Each number is 128 + 32 x the weight over its row's rms, rounded and kept within 0 to 255. Layers, rows and columns count from 0. Numbers have three digits each. The size before them is the row's rms in percent of the matrix's.

# layer 4 MLP up, 2048x512, rms 0.123, rows 1386-1599, columns 128-191
091:075126125128120089131123138089171124124120109167144170064110156144147086127105158101120123070142138106112182102098107100140124155102214081098111143115126093146103135135086103118186103127138134
097:165092143135183093155099108128131083159061131153114154166155174138149113120090105160101145144091084139167079110150130122173111128108112089160159106128118100132141157139091143191145138138139117
098:151175057131078104137131192146170073118128105149131143182135137126136137083165101103129109128118130095122130091120113079135044171103079140142136124178150107106142135143133095120176077141099113
101:090109171109091143114120057128136092156134073153092157153076075131166231178149153094068147131124182110085183118167175157122151109134107158147106150116113133078106133199119118105162081106117107
096:125130116135035125119158176110124102129114134107172113091175144162136189114138174083162141152169130075131126122101182105068113107123138120115123075140136192119137141150110079111105138044097109
095:111141121180148151152080138115134102183117128138100096098128126158124114130093103108098074128190208115173154083092119133114118100118119126154078126104204120151168139124126137146175129142113158
100:126075108134127123141117105127051087132095087134125161103155090131111101166126080089140195090123139137144086112089161131162191136120145142102153130101095102159162183154099135108180107128094107
103:162179145106117106077200136126113105137118095161164080112135086153160116158159189087175120155180130176121127071154088190118103161114107117130165136120115125120157107142148145155133154154102080
115:073111160114100110125172101135093062167153133134115119113171154133161112078124130123142160129110092126112139127105134109084103158148129141117108162115124167158118178175123144161108184081121103
101:121163112097108094140167107120122105153153155108139112122116187137082101108134116167114094060151079093130132118140151150127111116138133139096138120184119092163152107116118133162109108114167151
096:122077129071112092165091140068143111131121140142143141128121082135085165076168104125130166135147146107175148137089116146067106086115105135143153128139144181117120055134162154108113166073139181
119:068109147133082172141122157113107120105109124147116125133143222126089124138090169110161191130154067113115140094138150155137158109135178181120137072120103171190178088138074126135153059200176071
100:116171112115114089109173119123137102171202151154111139157196166156177154049101107050102097135156132091170130129152131101143159080052133127174132166151116163074112130135140149161143154059161164
093:177125148149110171147094201122122130131117099082138126156120157158169108106175147098124200133144119135101128182125095139110147148160176185118126110128107070147081145142114122132129133116101100
097:189109122156129126130156122102094106079117104148123122140074107131161112097111105163161108126168130122108158159057086158132076084118075167114111143138169139187206086145134157120123129090163157
102:091182157137125123141155149086095057148133092135155166090074132152146136123087139117160088088184108088175157125123162125128117103124148117113085177162146155143125104113091151185095139077187176
102:165090076151053145121125157125120124100065157073142093141084125137076089176111148168104125150155103081120145114168178106110181080186120123167152208080124097171109109139146175082131116185166066
108:106115076134134092108098140093093054146124165129089124101117165168111149120149113151118209151145173044090170100087130114115184087111141125135182100158107176120092142108107103142107118142156105
100:102162164181089101114105119095098172084148177099133193130064116082137135110162201180133109169091074122121113148095125118149129098093105098138122128146140144152118112088084142151118123116105073
097:151135065123122117153174152083132166117155121127123091158100084150120124171086187195141177150086090175113043182120128090123106102121115085122176127151095116135118063122126138146115125107101165
100:102117143171124133095101138089118086143082151170097170122063150141120133149148202109131165123125121099142105098058115080125156134060123119090077121137136098132147139093154109133207103185160141
107:143090143139114093135134070088104137141089111092158176161149147151096172159140111157080134093094068133138081118146121201131162086162170120102132149109131159083126145088148137105135103064119101
099:154103120124088117094138104101085075077130137108149155170123167137190203066150161131214129096124127166166086130115098117144048158123130129149148144103148099160152085169110212099101114084101046
099:058087145090061128116140103117114076099210108090125111176083125107141127102110119137096171096177088142100158123172128093142129109136139153104161122200128100125112149202191121094140095190058122
089:117159148066175180143142128082078126102115127136144117130148110092100163121100110100163093153129150076165103105111110147087110160105098121136052090178123116119130098085157191124094148112090169
093:157107129106097079112104141146154130160163126114128107127154152101147143064121149139153101106066126108125130135122085132088183122126169129110109128156149165114165111087103152117138121107101109
096:156125166140182098120159152112122087173153093218145190116106129098142099176065182118117113157194109174147126148108224116135072110152133129165112179125125125089152156158125091121112098102106126
092:145060104153161105138125143143148166107130131118148148102107125026183146122143180105193093180133165111149104143132131106086175103106165144152146181128099145148137074156125168126150130155130143
098:166132122149160171143065128114138060127116085204151154106152148134119066121141163168117124129172172104101129107145191118093129151156127168144191173158161158156107160128104105084175192186104118
103:148158097105131114100085155132165120136097104129095137085109153173127139178140147173137158149112158109102080130137099149141156154162147164171093151091071124131173155066098131124109114085102127
096:155121123199083144105093129136089125148198125113116134154097121120142166170147170106125110132118084092128087155136097107149118153132177111149118128092095079103147078114122145086145136126123111
101:157100056121090119134119064143127158166132144128120177116190086084116151117095195185149147167132159115136115121086105116126110154130130108139119088108084144179129201076132035111108102124208096
100:111144078113142152128120087114174120124128128133127125140147075164148081105130126139143144129114092158131138141124074135174157088106128131086145150091101153178114163117173089072152098129187128
095:069098184128096120087157178087150133123110146129130114094129166099112150139092127083163101139114154103172085133135086131100130140164177090147165154101089134101087079131077131187159109181180125
098:151100161084136083144083164097160123048104122100164125154091131127130070128074157106136155105102168170141107120165113155096147164114146117122142098140170155124099064140051117150133163118108147
103:141116121089115173102150086113167077092125156122176175150161157142189140142090173102124101168062133084102125082163152113157084063056131125139123142138101174104151131178129084197140146140121146
096:153154100163103107091112138146097143162128118152195077088106098096115122161159149071138134112161160119198140153134166129121076108130147093141139117108098091203108136090113129124116151169115125
096:157089155108173124128172117103161164137143071168196128167163152134065153141132183160116094112115109112094188092138126140109093090164134129101131163143069154162177103090105255121101080153139099
101:073117123126151107167188142142059168128171109130129122160133106103177163108116173147153079119107076089127122097118131128105145154083077157135179078156179095150109131193119099152145139101148120
100:143124105088131130116161174169182092140106166120156119125100132108178149107085147123087153174159053131154119149101154091159094159101117107109077139140137130101196089103191145143089138153092197
096:160134124084107159160064125103075134130116137082165172105121169088103111158072136143113096153145100101143185169088130117118157163171158114094195159109159201125188138168139112135174114119070214
094:160133141131112112152092121112087138136142130187167088147104136155077112142164090130105152111053200164140080161157144146098103111162127093197158153110155098151102167114138120141092112046143137
095:118120095136106085102121149138113073138087156077081139140133050162186136143091139058177114147086142094068097169106097149113157155099128136098160170103127121112063093073117093109184153204125243
102:115157105136144152086090122137112170168104173166107082102119102203106165107175185127107138115153141088147129123101150112119099087106078157082192190140059126147094146131191094089126102146105100
097:174094120208135129074070151133170165105080109145095137116153130124150094134138039210148167143097171087134179135145162122173092180121170119105112139110199155156134198121121136109144127067208102
099:133193115167150094127108196123176134149148141135135136103094139033108164136125114139089160119101121077141134157097168141149142117174155132091098107117140141143149071170160130169123142148142089
102:145126186113110083139120125123132132127120104057099172128132136123135141157139071153176101116134121121121103131197096126164047111079125112134167160136112130095095148171178127168161173103128091
095:068152118078118142163126124063147099138167101131106136128126131169152101170100104120157133149062129115148132131163134131164108145151104124150208085141136175128089077070143118149095122073129135
107:120091080125080130130102100113178151119119097130115157132106164101099200093135166211101123111140120107170129100076093171116154085135146121085077091143155120137104103155164100094095160143120134
103:179128157112105136096181097108099164129121143038119170114093091097131138175152139134122084118134170131129092107167150162126172104123103086142197146053106112124134115135100133148134105128196162
101:116085154158080156108110116166066190042091125090146128100121130051076142105134097099122161066095145192151143138118135200110117169111134110105165140199115141123129128085105056142148153139131149
092:060094125145109114101063129114097095117111142136114143124088082099137079174121137117161168114108146130111201124171170102124079119140162148156101146090131105137083143134174143067139153107110184
109:136103153147113185112105125104134157183121052089077032122147130045146146111113067124122140198134117154123104099121133133113071110102113103103124165128131131169144148120163047087099090108194153
098:143142108090103134104116122118063161099097150139143105143116134139062156105097143110130169102112093117145134100176110208055158058121136156138122193122183134105147131126112095113126130156129061
092:166192088140109125170121183148113115163112147158120172061202140127105101167162108146179100121137126134089102145192126037167176165178160140136130138173151085140115122110181152172115135118107150
091:065154122145118178133126188123119112071142120126157085099126157186117083112133198120177087070095172175151162104115091111181106130208123102103138154121084104070154127144168141151099127151121138
100:076125098140135142130144163156170117136097141047103140097145152160155147097163111139066168119111094155108162167083098180177188138101146097156145090162086108129142142117109125098168130124088135
096:099098174162155069134144131120164160156115143121115071128144089091145146157159099175128118114118112152148137107158131096186085112145143122123114107046076118136115162118173147100116128114106120
093:046095122156127146140081142066179130128092162107144120168147126108171093145138098142138132132109180107108187113108077165078107129134186040138147091132183124100107125151169072122082103113104109
094:107120129206122111093067171103172069087155154164156200143147134132160127106165137135122111085168189164118162099110087169099091143082162148095091114111126101121061127151122101131113117117085105
098:137126077091128112090148146144140148101060084117112135115121171119181119163086123113076112154143136095120143123150143156128089131125113235136112100141167101059089208144160129123119147157106118
098:153153094128154131118137171183145163094117087148153129086142104137174156082069159084105161102100109078091173052146190122159139130065191145133116105095096066081147103150115090104147135141117091
097:098098132136151104087086133091113129151154132097108206102120050125085128064106127184112180142113103059149112148144174144192154108111122143139150127100116121132125115151100185116107176099178113
106:147159195159176173103155105157136118156130112132176180114143156076121176100140145125123163189159122107116101088149137162104128114101124119167137127134115170098106128128083093140198146108074150
094:175140146107134148123116169141146145145170125095170115129141105154154134150116088118100118135020061119122109210146119084110142124077146176116122135130164123110150094073167154093154166140130119
116:130073088136153133087100111154167165169088139109140194103152135106121154120183150146105132128156129143151063162070124191101165126114148116137157189213137125117147098130060165159148150095158126
103:113172138113121103099149115112165079101114129165121108079142122106098146143139116154155141122137130213158175148039115123164072147066135081078125149139126145126142169146129114136134099140123090
100:092120148092103107177108146142161131149113116130140083132149128133190135132105135139122119117151096120137156129040116106115130145024136086129163142103202134086141088113154106142125064067197081
094:132198099133109131089162059106123148121175086130138176151129165162129136226136111143128128127163093158118123199104149179121100102095100165136161155060126123141137114122162139111169150124121116
099:159127114180176117156125145111147160149088165176158171102100187198172171060174191085122169135158114118130120131143127125099091128165098142176143150136123106114093118194195141180116187060101164
102:163094148143098104122111109138128125124137091106154102209109112185178141172122141133136077144080131150145139163142151160124134107118075120111167157159139154124163119142157116132141083155115098
096:113101198137158104144167089094147162158137086088113102132080147133131149156135153139159106131125072153145133141071078130141135104107151156130098160172160157140101101159066139089152105162179091
097:146125148106112110058117152120200108092136155113120164104107137183101135135091134171069173103136124157130025170121062153164139154145119114158155150090078182134182092114137094171125131127093155
101:104100138086135107180074101121145150128065170093162104132211154161180177149112117105211128132103093119127112172098135137114109101079104129150137179102104171143109110089122089158154130153173125
102:156148141128113191103123140110155146090155151152185192095127151137128210129134129111107097051130082132133140122167161084176154121100107143136132136107167072068114116157164139174097097147115111
100:106082065083113091110098151175144097159078101110137053157113120140077096193126138085157160104180070119119126121121107080107158139138108138154126200127152133151123144113148106115153127118114173
098:091088088135109152138054160083091114107135187141151162153096230135129157145107155120137094091137170137103107080066154114176117124143125161138160087160159094129144133177144145140096106052150151
096:155092142184106092108110113104139174109141104131171121119102127121160083164114194145101101102139081124147071139112134127128142117098165135074154142161096049123124124159070101135066150130137129
096:121169137090122172062090064174117192092136157198178058108160125133151116126066132113102136141053089096148169082195099141116072143083106143116166132104140111175141150137159110128139129143124095
093:135161170085174100164073103107116118165197096179178069170150168137101114155098081121148134138163144104100124124132139085199102133223161117120084116088118146170137192073212103131138078133163192
098:157041159197144127090102148089109114089118123106178080071116154174076132164126136102139135115087145157130120125143172106099101163218119124105132092098158130106094165112104100051146134095131205
106:134162161168093154095124091106156119111146077129136141124146122117091166100071112163147126165120094123062091118152174141120102122129166145118117136121093101143115080137108113124119082060117145
100:154186147053116098166095134066149128108109186177144099103133167121125133111092099131173057126107146127139129121115120064134167148130141090132096103112116136149175083152103109085131125095112105
090:181096078144077131106170175081050131141158137151189090134124076123137140179058156143130072117157141153140143076190133119130174179183107160070063118099105093122115133153139101108140080137104161
091:118152121153126139097172139134125143121067135159137084130131151113114138138132166103178101137146114200109116078110086144113126142088100122109122120122134162102104125137134075052151117075069127
103:117091076133177140103149131147109142079118126162119103132061132092106123138053114169163113147118101144150102118076081122160122053141139166157100116160089100096120124157079151169090191138083180
100:147114151196127101128084170175115121133121109168107097184124091167140207145138154112090164074172185105134144140129164137125092121098151135145148106129128103162108139065114091115109162188141191
097:141116129099135171096125138170121184119122116104096050174171175149126097122157125136153119112121146113160169111113074086139166133131132198090131144183078085134065120100087123110159110115175097
099:117081089140127121161137098129122119130111100140104121139160178057169144167158098148077143107197048149128159119098162075085173147152104145122174139124109120100151190121154136180132174146155163
108:095088115154104104161123161115144133084113117108159171123126137138090125122136086153118090158130037177093105129131101142141103110126103116105170124151144139191093063067191104080107119161130150
099:126137066140112103099116119174088148097146179113123140181133121082082101146156175173139156182069161143080120147142098184097163116163130095114127138134159150103131102105143167181146106131060063
104:110156162137094097172105139097156164150133174091074122118099106109136118144168105129101087132178072127118113074123131146113129140138125116110113134109171172121161118117113110201159179103095117
095:180164156108119117088143158118067140172125130105132088093144196133175109153123143085181102086145149138085109180070099158134080124121171150075112141160092122136091167127124203077161145115168122
098:087111072092181119147097100156169134108081155178057130162148203124153143130162099126074165106126094123170154169092096132100119162157150212138105158183113134123136155128137123131120111118127162
100:119077195143166139076089137084097137133116180140126155163173167111130163089132073144175124136127146117088077100139132142173150141136147173115092139167164166110160141166092136150096131079146148
095:119113137122108093132160178111096105112142069087101117138117142111104134129126113108073144127066124090098175150197134128145145121127159154157173127142106098071153096115101140111152162106082139
123:108130149096112054154155112081223142110153139103149102158143114158103172136138144123083180139214162130115100112123098205121111156130089189118056165100140136104127096132197163178134123168154176
111:063160182118086133155125080112139041118113113142202144112105133108145088137157131076172078118145167119115153166107152080077157133108136118151178167158164124170102126138083088091106118090090193
094:143139083143097084078168094089116098084181115189175122159142079196131102113185204110129142166102153146099112113173168170088107159136157141136119113114068167111135142093132160062116126098099133
091:161139147140086124155118133097075104117146114089151079114164110108073127173156154123141155153177155137116096113207144155101168115110116113234152160111189184093117140157159109086123123132114142
100:140211110121146112099105165076059122159115088139070081125137112115133170134081121102101093138136116154128117103148125111136119170168103147132147103110106147090153117099151167070180184173124148
099:154123107146137136124093120075199099129178098160087157111131110134058119162163151179119158205122212092101172086142188155190138121156142118141114150129078144174091151172125129104131123143146108
096:123136128120104112147032129088147120135077165134167141204139133143132185143204040121150123169199128087137103103137108045102155125093115089108109172083175156152161116139068152106127121114102056
101:087125179119126082109156117127177100151101139126147130121103201118094155088113141092064113120143112137124120200108135157111149088093070157140136068133089140118174132096096073095131142090142092
095:121082157175130183100091120152084123123140144171070108115168108163103182109161180075174095105122110176135110090181106104145105180118123113182169117150108055143145116108136122127145123154165142
101:163111126149095106167152101155131109112164095156116133082127120119167096112192125155106126161117176107083141061146143082150125095114176079124125133113122091145123165144122071148093179104126071
098:156127156141127093111091149149124125194156158198114185147171157128152128144166139070145159096127092136166177095147125107149147095123099151109086089135123153107082102101094062139148135208122081
091:131126087175117093115083049115101129106085091109143135169112176129070078163134158097103064180139168065149133184063104114074094106120106129162156133133091060125183084173109189075168069122110149
095:155142131177113081119087170127199185114139161103127135108105092132107085105083094106145178080131126094084117104089118099072172120158103130110159102105156115176124086133121170151148167153092133
099:084134122143079118126135166086138121091174113124133114099149109136165126136177145125057119081075167138128184139131122125098120164124132183156124107127141100143123146163074098147077133081134141
092:060151114183131072143084111149068124086137106147113135129141178082177175095130150163112175127080138084079092179127095099085066118099143150118093153105111119131095147092175104167103155052154099
105:098140117129143215163141085108074148091156115111096026195195154150190073162132080162075108098157130115072152144080130150158119116119140138091126125102148129055169150098103137111089130070063122
104:150112130144179128119101133117079103128183122155081100152098110128178138112121149060143206144076102104102151205137143119148156060094189138094124174126145155084163178134179150128095118171164162
100:132166124147131139170134154141104118122196070165128159140109114132118158156189107109129132076159165135125128129087135159113130086096152130130113123072133158145115139117201145094113152172145153
100:069128090147143096128074143122124127107091141184149127117130113134116075111162196065167149078173145142135156174136133093121056141133063130136154104206098110121130167142108138149154156131111138
101:102095120184128089180110116116077066146097143155061091220108192162121161087114079152089096094137190112101077114105114098107152127130115094120152164179163173032133127117098139108094143150153163
098:101135091177080121151081130118103120139063107133181144095183116125119103117170133121107134176113086126088167165153176138176130119142144161139186133168136092142149101111180140121130135138159129
098:127102102109142117131091126139119165106157144080169149145198084151160148128149116136134140095128137139189132167160124062099116140162152132152099126120043148129145151164092117092117130117097167
097:171151140130140125129129174092075110183193161149173112097107169164145134098144129133192139108145204130179135110167117088143147086168071122169147065112097104171119143112114147146087097171176153
096:124112104169164130151158040150095082151145129159136128134123129136112124138136184110168116154110164111098177143151077133141113167116088180126122133091136113130113158171048129170038076163111189
103:096149126190128121175136134154064135069136165115125103088155173116198153112150140160131134134120114120097093156142141139174085109112139164154124141143143091145096133140122097127104091136139150
112:162106094089155084078100131164202078135092140057123105149109178119089145119158164077138110140122160077103126164073132131102052173150116154109115119111158136118109129103152087150157191090133161
109:161137104168130106132130163145146115146140112140158177076152073133131165077049177121127159147126141051202075106136163101141086109107101145175157130119101094171154148137096107119122122118123147
091:118126065086131107100093092137093161156085100077090147128097131157167105151162195108141086129106131116150163179109104102208160118123150122180116156163132125155133109189104096105107138154096127
102:136119124158191107160110158122181171178125147110076117108072148145186096121142101097150110148191147134147065114152149123161179102093146108099088105129103170140116137149101155125085097140121132
106:154218207138176151100117079112169067116159103145149147136140158117174152142121125065111098088135164128085132156139106229110129126114140108049092132053101108114166112130095158181135181106131125
098:179063071128200174185129145142190167081174123093102146163125167176167179152165078165114178097132115162140118171133107165149181121154176110147126126166070118080154127147108111088151139138161223
098:106095144117169163148134101092154104158105168126116117136132161145134135164130088128108167119080110122160151172154108135159153110106145090127083114154115118087087121118100211122119145134089123
102:103114112119178145073164159175102095133089099215070132107093106149107139128208134106104112131092158127174187155117107117056103179174199118178203115148139112151150165154164114133162075093107109
095:099084147139141102166088108113117102201095091123139123126169109114124105146149089102169149155101136152123111151143159128090127111174160170163112109165109088090137142119068113158163086144161138
104:138125130176181101113063147106118117193134123156136051043157144179102162116213099073126128126074155125089143096081163102124154100111172198146089185080108125153104175173123099176122190142165097
099:102129141109088106167113146043172100093114184089140117147124108106076124097203138183106164172165123086170170117135059145073104144152097174119093141158136131182125124152101136143095098157101147
102:227081156179105112133126153167106142126141156134090154086138135129077162114147105150172167173140099173062112145121195107141122097092127130137164144045117165103123150115137151093150132096119144
098:072104125154125115164094100105087145123125109185055129144124146116149120103095111106131133118110138121109115134128161080137116161133173142070085101117113121112152177114135173111122129113139123
097:128109084123126141133111109121094146106092164147114129181171201133056114153138085185047171104184163145088131084138160082120060113165114112089075107095129109103170145057143128086109165145120099
102:088113155093093146100143187095089141138118139097045145151117126094117104124151160125077168140129172100121112126106083113161061158153123107121135165173104131181087102107123108150102146108132113
100:115102136154106125107169125150166072106152120061089127132135151096144160117138198170165144188097157134183107084157098138141158126112098167132163121186112117109095105175155073096072132181110149
099:106077101122142064127096179111097130118151164152113152120106082096105149119107173107135195075093111151134167119069100060152195135139193099127141136128194062155117139117085052150121147133130101
091:172126096121155144141121146131119113139125124132184046177147155109132180114040132160136101112104116144086125110165130112156094107105137147193110141173125134169097150120111118058149115145070112
105:110187157150090156099173149158152128165144068115080157123129151114148190075083149107123138183162088074152198127136093146087162114081143126109096137109116083151163187125128128087144145158190109
097:103107098189173163154126109116133153094121168155124147108184116156137149102157159096174103121077155108151068092146174112129176106148136160125153185106108153126153082078180092126138129153139092
104:087164065095114103117110133107159112048027197147161117076148134106128128120123106201080081081126110149081094035149145098177084123096155085090136132114104181106089119129126108082115134133129128
095:181176159111147090163163124115135085094107144173153111168147131136095168087097134166165077134122113169167128085111104217104117111117138132100101148107107134066042189135111107133118137134172134
100:125162113156097156083135112146119096088087117071116129189157139108125111152143081122144109083152148113148086130147132152147119161216187075147174079124164129154173104113118143101110142052089085
095:182120120160154121163126034162093114096112090123149135107131076089118116116171135108175126172136161113092156144121113146155118133136111126151130202126167208088086153141137105115173110130153112
109:112179097095143114120145136139125177162112067155155132120136150141041103113134072073157189153179145076130106100124140164117128166074114130117112161115134138083121144113137167133139095176141115
101:143145148140144102126179101090131102108111025127110150158075119136119173168132138122184227155127098113140135057186101106138141107136051150207142173131105137123074143173141143105095114164119185
099:103076175157133110102153112110169099080080109152147124084081176161155150124134118156116093169131145103112134153116177143107098095128110184071114171134069126194046129115127087163164152129128098
093:137137132132141127091171086089115098111158130110144134184127172125116110132124128048159082072121148123092147137166135137150123110107148091113163154104161116196116144169098103199176161156153148
103:122124087149126153127093094226088066131100187116112114153194096152107193155129119159126115130121099128114179111105156112073122112124079130121125137187113192152156105148140103118151170131134084
088:144135115093086134144208066141070164144099072158136156113163175122088123111180115109125122108150046111095092139137109126194107127114111059123153149144108112124181122162142185150130119111133131
103:101143102112117091089125170105101100089094127158102133178138128155134134120074076096105184172150131080108098173106119125171089168085170088138148152208180172044215118149164127138136135117081119
091:110153161160114130151143112145113170140105069077155059174119160143125164138149097197109079078105118183130128144132118102131115133156185121126128089089129110113123124103168159099123155106151132
100:209067147158157153104140051108126135090134141131162136096138191109141105149171144146106108084128156137119130120153081095079151153136121154168123169188130164126124135149226112077099124086151160
099:125064137145142079118189166033130118170103136106133082142145081115121141158132091172184156201141134085073120142154123138136138146128193119084141128126112110126118144153137124124157167154122096
097:134126134051137142163161094169059074130065105134129105128088161089110145108131142107101148116119135123143083075154159100095222143111166121144200187151105082103159131184188091118125154094148158
099:131096096135078132083123171077227146165199137071094093142143051091164112106077141085136145118135157121153120132099139141130143131137135103137134214117083094102087164125136139128163149153145143
111:087139104150134129124075134072076144109191104177122206131175156172137119087175122144138176126095167117096116138133200133098111107134161131173162071117125146158100139123174087115111141114105120
097:092113136119088136142133153199151095106173131155129113140130082126164190114100168120109148118102154113078153109147131121162199108071148097135201072110116135073182117172060098150183160114163083
092:126115135106102136135107185099110128138099141121069181128125106143172111070102158101119160154114054118088098111131142155134094128164145108129117188123107144115178058154182174102110121129171068
103:095151191103096112099159160150140167123186121106107119092128127177144087114103187111091143102148084113135165162147059090159177183112089139161089134135182171146123075120094164221142195169151121
107:150162146149144154077110145105115108092143045101088127112148118143184167116110131140149114104146081178130156124093116106131100109111110145122122104101094080076176065156106163086073114125153089
093:114167142109110068137114086181143145109130121131105146133066106126072141139138101143147102146092078141109138173143112140179129111142171125134100103072088114124091065150116117132158128231091109
097:100160132133101138159164178049129082090110121087088069104157165184150141147139136158125173118152147127151061140176132096099117107145136123152149116151130173063096136166142092079089146183171036
102:111099154148105159169084150136184121141079131099131112065141091139124121117085109139089106150124081124121151141095078094091090104072142105115113149139176154073141113147130088117184139124117143
100:173099127132240105179123135115114161126064112209168119131154129126122153162153105151128154123149099174132146081104173141121099053145205149117054176139177129165133062148086129137079133110136146
101:176146068117119100138121135131148171074151149129165151143131104139136178128145107101116158162153114153171100144165088173148113106097141142156092148118170146087166151141171116120162111078185121
107:143138144161109171084101088106111166133155069164101103166114114107129141109108130121077147143099101110129112149192145141031136144155129113105142063183104068104141120098121083157166101197172101
105:103102091081143165112098121197150136126109151111115138123147089157093156065143129109108089098132116159142120118128048168146116118126107162129159175158073151096096073099094116124160124124148105
101:065076099142088088113084103080132154128127152155114147137141130127133159102141178144110152116131150125192179182122172146174159060086104094164153149101130069192050131121102091076116153144126126
096:178105085169103124105137165201103147088087138150115144096143108151091094169174176193144138103155138115095129099078136129129077120116162107146095179170135191142100109121140096126137117137121111
104:120094060158103133116135117137179110162171126131181121092132153124146134180127123154136152139134122152101115145107151122087124152172127000116060134073121074130143130125119118131123124074119115
092:143155174122161150143148180070170105170128130126114135094150101110108194152114086143175125077134097135131143115096178095143164142105135091115121184129172121088133165185112158089157086121113186
106:089125083116110145090183166142156164175131040140104072160129113107141141197125126111109103117210107106154147079082091123071153134174117177106154180096136090087110118133127161142144130100189123
100:130085169142132154129145128131136105128135133102136069121143153141146137154185111135139158164126178117103140091035150125055139126158145112148125086190142100191116105158168097104134157150132087
094:107111111111073142164148132161176130111045103158174130149097140124129095165132130150155130150090143118172119136175077102063092190113113204156130130115086149139168157125183151161111115117093156
092:159114112144099121081098140118139099161094161138120097080139137108134176097166112111122139056145116079140147134168086114107060138144137159070089084141158099147133083129071057025151133174138123
103:180112147088110065143123143133065197073137158127113110135143189139077189169136129149087104077155119155131101150146145149121130110121117162112060107134112176087155131192122056109135125082104109
093:157077138118110060110141161149138219175164171053105105109108166134173077190107166164157136129148162138156119168079090129165099160108122111159110217094134114119107120150050137139138111152157106
097:133089145124153089136115115086173137142130118115118076083135109127106095208164120130132115102134087121127071097142127111150091100088136165123093105172097104115159046176179163116141142160159144
093:123067145134131124131091178132189141121159130151142162109136131151167115173161156184131150113113120123161138173072126062186086109061161060211133132117135119098118083095104060180080179150173104
096:113120108154124100092134116221157103093024115153138138103106114126118135149113176159174089113123125066131174153114168161126135112137099121152082060114053199080143088140086134212160132155137108
098:083162109116150196115134176134126128127109108057083126158081156161112179175164124160148110070162112142143139130139164129077119051151143114099127144138164152111064131139146121134162161088091153
095:069189118143129093107093111172111166154156099123149131169139147097136146128110105060115071227085119123111168125141151126109147141137148098135127154114157106157148094099145082089118100153161061
106:142097104085155094175181171139146091101120124166105146075095149118150088108110095145062170159171130166119084093204140115159155115100089064149071109143089121167186193143134195123068068041127132
096:133135121117161136147109145076095112190202078068132162130125082197106185084075134106151225139143169112148106177112111109129106143163099136155098141123147105156126175159123204116111166121134108
111:148069069121151164136123142128086112077088121191177076145129144118102144170165068144082134100104109160141111148144107169122089122121046100122147182118119138068138092160143130097177085146150161
093:124181186126134132120198113140128135086139146176137141154112154071179082193175077053143146132133134143150143163097188118086191079120164095160151141157116112088080084154088127116088097113106219
100:081144157156089204127075121098124112137131112082139220164130147109136169111124158145052080136135091147129145129094156121142134104166117118093121187183083140150210133100119102126133099138174136
110:132125154158077141170087179132181103140084110175093140090124137120138152167154188130133097156131205082085143141064089151133162111133105157159143133117165138094076097115084144113150138204134113
098:107145110211120142109107122098135127075147149104082147107135114071155101120108146174169112160170142096120136121186125121154092105159125101131117136153107121127138143128103161123120056177119118
095:133202153094136109142141157113106112099056116125148056136110117134057154142140169133152149118150167107123144128114056153145178185104057122092085111110149112119086124105126118101078163167138140
100:136125138109072131133140166119152138038109169065095172152107099178106129119035136164136100082089029137114161172119158089154107152124184107016120148176126200088098138158126127152197108093138078
101:103134125157106115095137095114117109128062135159121145141161122110163170111092089154111154107183121091096144119159129141122110120140144133109032104137212129119099139155079111187116184142107116
099:120136159118088155126144102126170120126155139118124163113113136139153110152148212069121175044095129128131154141111154191157117140085164144133149111164242105076072101112164175141126090119170154
103:126126147120194124159174172104142066164113122167103116134152140170124153098092120138116142163108170104152172125163128134149124129172146168196164069114173154133147093128112132120181099143099178
092:168132085151108171174136117182089115144137162079116110153118056135094120149160167120101177140187108129089082087190156145143131161138175097185130103171193122147111145164118076091168135104112111
101:158090143113178111103137081131112148149090123154153102160074177137112155137156095100106070222155123105137118119138116134108143138158125106093099097101154126162090101168138148124111152069077088
100:170132168149137165157149101093163161119178116088161109126145171144153203095077149072129141132076123127143213128161115119112137146126173145139145124166087164118160138094163102082080131113103128
102:116165080082096191150122115063118161151112103078113093134163187156107155067095137143151119105152106115116146081126147130137161131118100167128103173147162064148117097126131134133138084128107162
103:135109138164146063140157165154154139094110151163141180145164092081112103169092114105078149093168130168132074116111122191109135085112123094127096182128131129191136127144066107104158102166128110
103:148157116137161102142078106092090118130085120093097121112204122106089106130158108107129156146112149131083112128135083080140126119119097067107140172092117146119106171116057128134102144117189098
092:117154116114139100209185156147132151164123109128135054184144145111151110106137053180126101169172155159114129124145121112133133104184147134132082118217148102131136133153082064154182078123072144
098:124034103129206111035122119127170079132120167156169155150153117067148085163121164109156169159190180095135082149192137101118146145134106169110136139105080116162035126115097098163123124144170130
104:116152158148173143140085141101160156103091151141130125103130071117098173126096131142171132148084170164099145118098117110111147143155108152071133147154147138126080131061158094110096138133163133
099:159181228125121139071072122091209092184120134101078087114146108154121153094114116124148114148134129096104134132095095154147164124104148155187118123166147146149138114097155114120109095086121123
096:184098171140117090202094136064164144141127137132176150116085199140127093103167096093180079128109137113181124183141120134098150112165123070080108094134055119173083119085149140141145089143130135
102:134143143166139115131059149098114141138138118155146179131202145102118156112116127074169128124128136161113077192171105086115117105068067084120114195156078171146158155110107049106170138085158104
096:119121134138173105161125096103157186143128065076094118143133108064149117122214172143205128108094133110151100168152122092177144067134067196163091122134110151138080121149067124206124115127106115
106:097137142156141071146108151096046170112123133131151133154039135082108148131168155151166145149146142141163119124106185068106087088114107098102134172105139150166123154119156060087141107100116111
097:135111098132093057135105121050169132190142116092149129139157130160097083140127159136122124206129156124148158144120169138143145187076131141162183121106100177132179124128159110114158125118137060
092:083120075134151126127142150122135146142108141071124137112162142104151105154108150149111160162132098148031083148116156179174180079097152076136113199154149101090133133185139151130141160152200151
105:136114141115118115086073118097135144069100067132111112105166104130148138120136130125165140141100180153086230137160121111157152092166085134062121118144171156170169081173124116076133079141120129
094:097163146178107153134222114192127173136151116119115143125102118145145100207114138139152093083232165139129150132165153148102112196110115177135127151135157163118115148174094149198119099132147155